python train.py --n_layer=11 --norm_place="pre" --rope_fraction=0.5 --qk_norm=false --init_std_qkv=0.0242 --init_std_o=0.0 --init_std_down=0.0 --lr_head=0.00735 --decay_fraction=0.568 --decay_shape="linear" --doc_mask=true --steps=3453
Each number is 200 + 30 x the weight over its row's rms, rounded and kept within 0 to 999. Layers, rows and columns count from 0. The size before them is the row's rms in percent of the matrix's.

# layer 6 MLP down, 512x2560, rms 0.081, rows 498-511, columns 1920-2047
101,212,190,226,230,210,201,241,134,165,207,178,262,154,205,187,204,180,169,164,213,181,240,216,208,232,181,198,175,226,211,203,221,223,239,212,241,188,202,211,190,178,215,162,231,259,195,196,184,142,206,249,261,196,143,196,255,228,211,213,187,250,260,216,250,244,222,208,228,173,211,209,197,229,220,169,206,184,229,219,230,177,258,203,230,227,226,133,232,211,183,174,266,155,155,181,190,198,219,265,162,197,251,184,208,268,143,184,206,151,232,178,186,213,208,203,232,184,216,158,203,233,156,195,227,204,214,243,204
098,210,186,217,216,230,175,213,200,201,157,183,213,218,193,210,201,255,240,213,191,209,189,200,213,208,188,157,215,192,157,185,213,192,186,222,195,181,189,182,215,170,154,140,145,240,248,204,229,254,202,166,186,167,178,166,176,130,264,210,260,211,195,204,139,121,203,196,178,242,243,188,197,184,207,229,218,179,243,192,181,170,234,208,209,116,135,203,167,168,225,249,170,165,232,188,204,247,199,213,196,166,248,154,240,196,151,136,216,228,158,156,257,192,215,223,194,242,187,151,182,195,214,239,227,171,164,262,219
102,199,194,208,167,200,258,210,216,238,216,181,246,232,202,193,259,193,167,177,216,176,215,205,154,144,153,215,201,203,223,182,162,217,178,178,224,198,176,159,174,259,215,164,177,213,172,238,192,215,200,97,164,165,192,259,263,231,231,239,228,230,157,148,174,176,197,187,182,216,212,220,172,197,184,183,222,222,178,196,200,253,165,196,158,154,154,187,208,187,167,229,218,215,162,214,200,222,202,253,190,221,232,206,199,230,93,188,190,176,154,235,215,154,191,173,201,245,194,172,134,219,193,190,199,226,165,199,196
092,243,177,192,209,144,214,213,233,177,213,178,211,220,245,210,253,204,185,158,205,138,208,169,160,174,174,212,197,182,225,172,204,222,179,293,225,213,163,177,169,154,179,180,294,190,183,209,179,205,219,165,229,180,234,154,249,170,204,196,179,226,205,177,201,218,207,209,197,222,239,191,219,201,208,215,268,191,208,205,185,205,197,142,159,174,263,187,193,154,184,170,185,256,169,225,203,226,216,236,162,249,263,186,187,202,114,237,162,180,201,190,190,204,163,222,200,197,206,214,183,165,229,224,201,244,178,192,197
101,193,182,161,182,218,168,215,194,162,218,208,196,189,222,194,247,180,186,175,160,179,218,202,184,216,208,213,171,171,258,221,175,166,183,232,208,152,231,222,214,174,212,234,127,190,255,235,232,149,206,183,176,166,178,203,233,128,170,238,245,224,209,210,243,167,197,202,162,197,197,148,231,219,187,174,207,240,192,267,179,227,183,166,227,250,198,205,184,253,185,200,197,170,161,229,201,199,210,241,163,167,176,285,206,148,190,234,186,252,187,195,201,181,195,171,227,252,224,207,210,170,200,167,189,202,206,172,133
097,174,197,205,238,190,219,142,181,240,186,221,166,221,228,211,154,200,268,215,212,191,226,220,199,189,128,270,207,220,217,192,219,185,171,197,159,202,172,166,233,233,209,202,190,221,189,185,167,213,196,186,169,192,150,227,207,140,244,191,197,211,226,157,183,197,159,262,235,139,191,153,251,227,197,220,198,202,228,211,152,205,202,199,203,218,172,183,189,228,205,124,244,252,219,214,223,160,214,169,148,163,185,219,209,178,166,199,215,251,145,223,130,225,241,191,254,220,189,131,172,192,228,246,207,215,224,233,269
098,227,140,212,206,239,211,204,191,237,236,188,186,212,227,192,227,148,186,190,232,173,252,213,193,200,266,240,211,210,231,241,161,213,195,180,227,161,154,221,179,213,246,230,179,151,183,185,174,167,180,232,189,172,207,221,190,169,192,175,205,186,203,115,260,187,179,192,172,197,170,181,179,178,182,181,173,189,238,211,224,210,193,164,259,150,148,204,150,246,202,215,173,199,203,215,179,188,269,203,223,207,177,148,167,222,191,206,200,199,201,196,218,223,182,211,261,153,246,198,246,203,222,194,164,189,201,212,203
101,237,193,208,222,176,163,218,254,201,160,295,189,227,198,204,212,195,200,187,220,181,231,199,193,154,210,245,190,248,205,211,185,226,154,203,212,200,203,150,156,214,202,194,191,224,240,227,168,188,198,207,167,180,211,190,224,193,199,196,205,176,215,164,170,170,227,156,211,192,174,209,139,220,197,196,199,224,219,244,180,210,246,212,181,204,218,263,241,217,180,136,150,261,168,166,195,204,212,187,269,197,220,213,163,254,211,190,186,191,229,161,242,169,157,211,217,235,199,231,231,233,209,199,198,191,285,162,152
097,199,188,197,228,174,182,156,241,186,189,194,207,270,172,177,210,164,230,199,222,219,191,187,234,207,157,198,192,190,195,201,198,269,207,178,271,255,229,192,239,227,204,188,215,185,198,209,207,193,211,204,170,167,155,258,195,176,153,206,166,191,194,234,189,144,189,206,178,203,243,227,218,204,202,219,163,230,254,252,184,189,182,217,211,203,180,196,190,230,206,218,206,261,260,177,177,158,216,170,221,118,138,169,192,209,229,242,144,228,186,262,197,209,195,224,140,253,177,234,182,223,193,208,150,177,182,144,175
100,228,207,184,231,243,189,202,174,190,185,153,182,198,245,189,254,174,164,161,161,165,197,229,206,199,205,242,213,207,241,194,178,164,185,179,217,227,202,186,189,178,145,202,243,175,136,185,211,164,230,195,198,186,138,201,162,184,159,204,210,169,196,234,175,188,213,225,194,159,181,195,236,210,207,200,163,249,237,233,245,211,130,189,231,202,231,170,208,175,207,170,197,192,121,205,189,171,247,241,226,191,238,179,186,174,192,210,184,208,235,210,172,170,262,205,153,234,193,213,219,192,236,166,202,209,168,171,207
096,187,191,233,196,244,163,230,249,232,222,175,209,210,135,235,239,279,167,198,238,215,147,217,181,194,263,261,202,111,188,176,165,171,200,176,156,173,191,200,170,179,204,242,209,202,169,205,170,191,192,210,144,187,200,203,208,201,192,215,231,221,198,163,198,210,183,180,185,176,225,226,215,230,194,182,226,199,196,225,216,252,207,204,205,217,210,190,249,196,223,298,177,150,207,168,166,170,205,219,192,259,216,201,241,204,174,163,203,182,227,241,222,223,241,212,204,129,189,187,240,181,231,173,218,167,186,177,228
097,180,165,205,208,175,218,240,236,192,177,233,215,201,163,196,179,254,222,124,215,171,195,163,193,205,170,183,174,300,170,237,169,251,208,215,201,218,116,273,228,221,175,297,211,219,173,219,150,183,233,206,255,231,190,224,228,214,236,247,200,217,127,247,193,197,194,233,164,260,224,209,133,204,211,191,233,218,231,198,202,199,174,250,170,222,199,247,197,132,186,239,156,184,132,233,205,197,208,194,179,220,182,178,232,161,170,222,154,202,209,283,256,186,186,153,188,211,218,165,228,200,192,207,171,222,205,180,241
103,171,202,165,159,187,247,203,213,209,229,191,199,171,221,211,235,211,152,217,168,190,232,176,183,180,179,189,188,205,236,169,248,215,249,211,183,254,177,212,195,248,200,173,187,152,206,222,142,180,233,189,147,154,204,221,168,215,178,257,202,213,185,253,168,152,240,185,247,168,206,267,195,195,169,205,208,228,163,198,164,252,256,196,251,276,200,192,208,236,194,182,172,182,191,222,232,251,187,232,193,163,158,212,218,194,148,190,187,170,192,180,222,223,158,172,160,229,232,246,170,202,236,171,273,220,232,192,254
099,197,200,199,199,169,243,127,183,244,178,195,240,217,230,243,240,134,170,216,206,235,213,158,168,192,207,206,249,221,234,127,147,227,223,255,122,168,251,195,219,241,179,161,157,205,177,231,233,197,223,197,166,146,193,276,214,207,218,176,154,206,208,181,162,203,203,209,224,205,139,204,205,237,193,209,234,256,170,249,214,208,244,205,208,245,186,207,195,188,212,208,205,212,192,178,142,182,215,187,195,172,210,233,193,213,196,170,161,194,199,206,191,176,166,174,154,221,196,223,263,188,206,228,216,243,175,190,177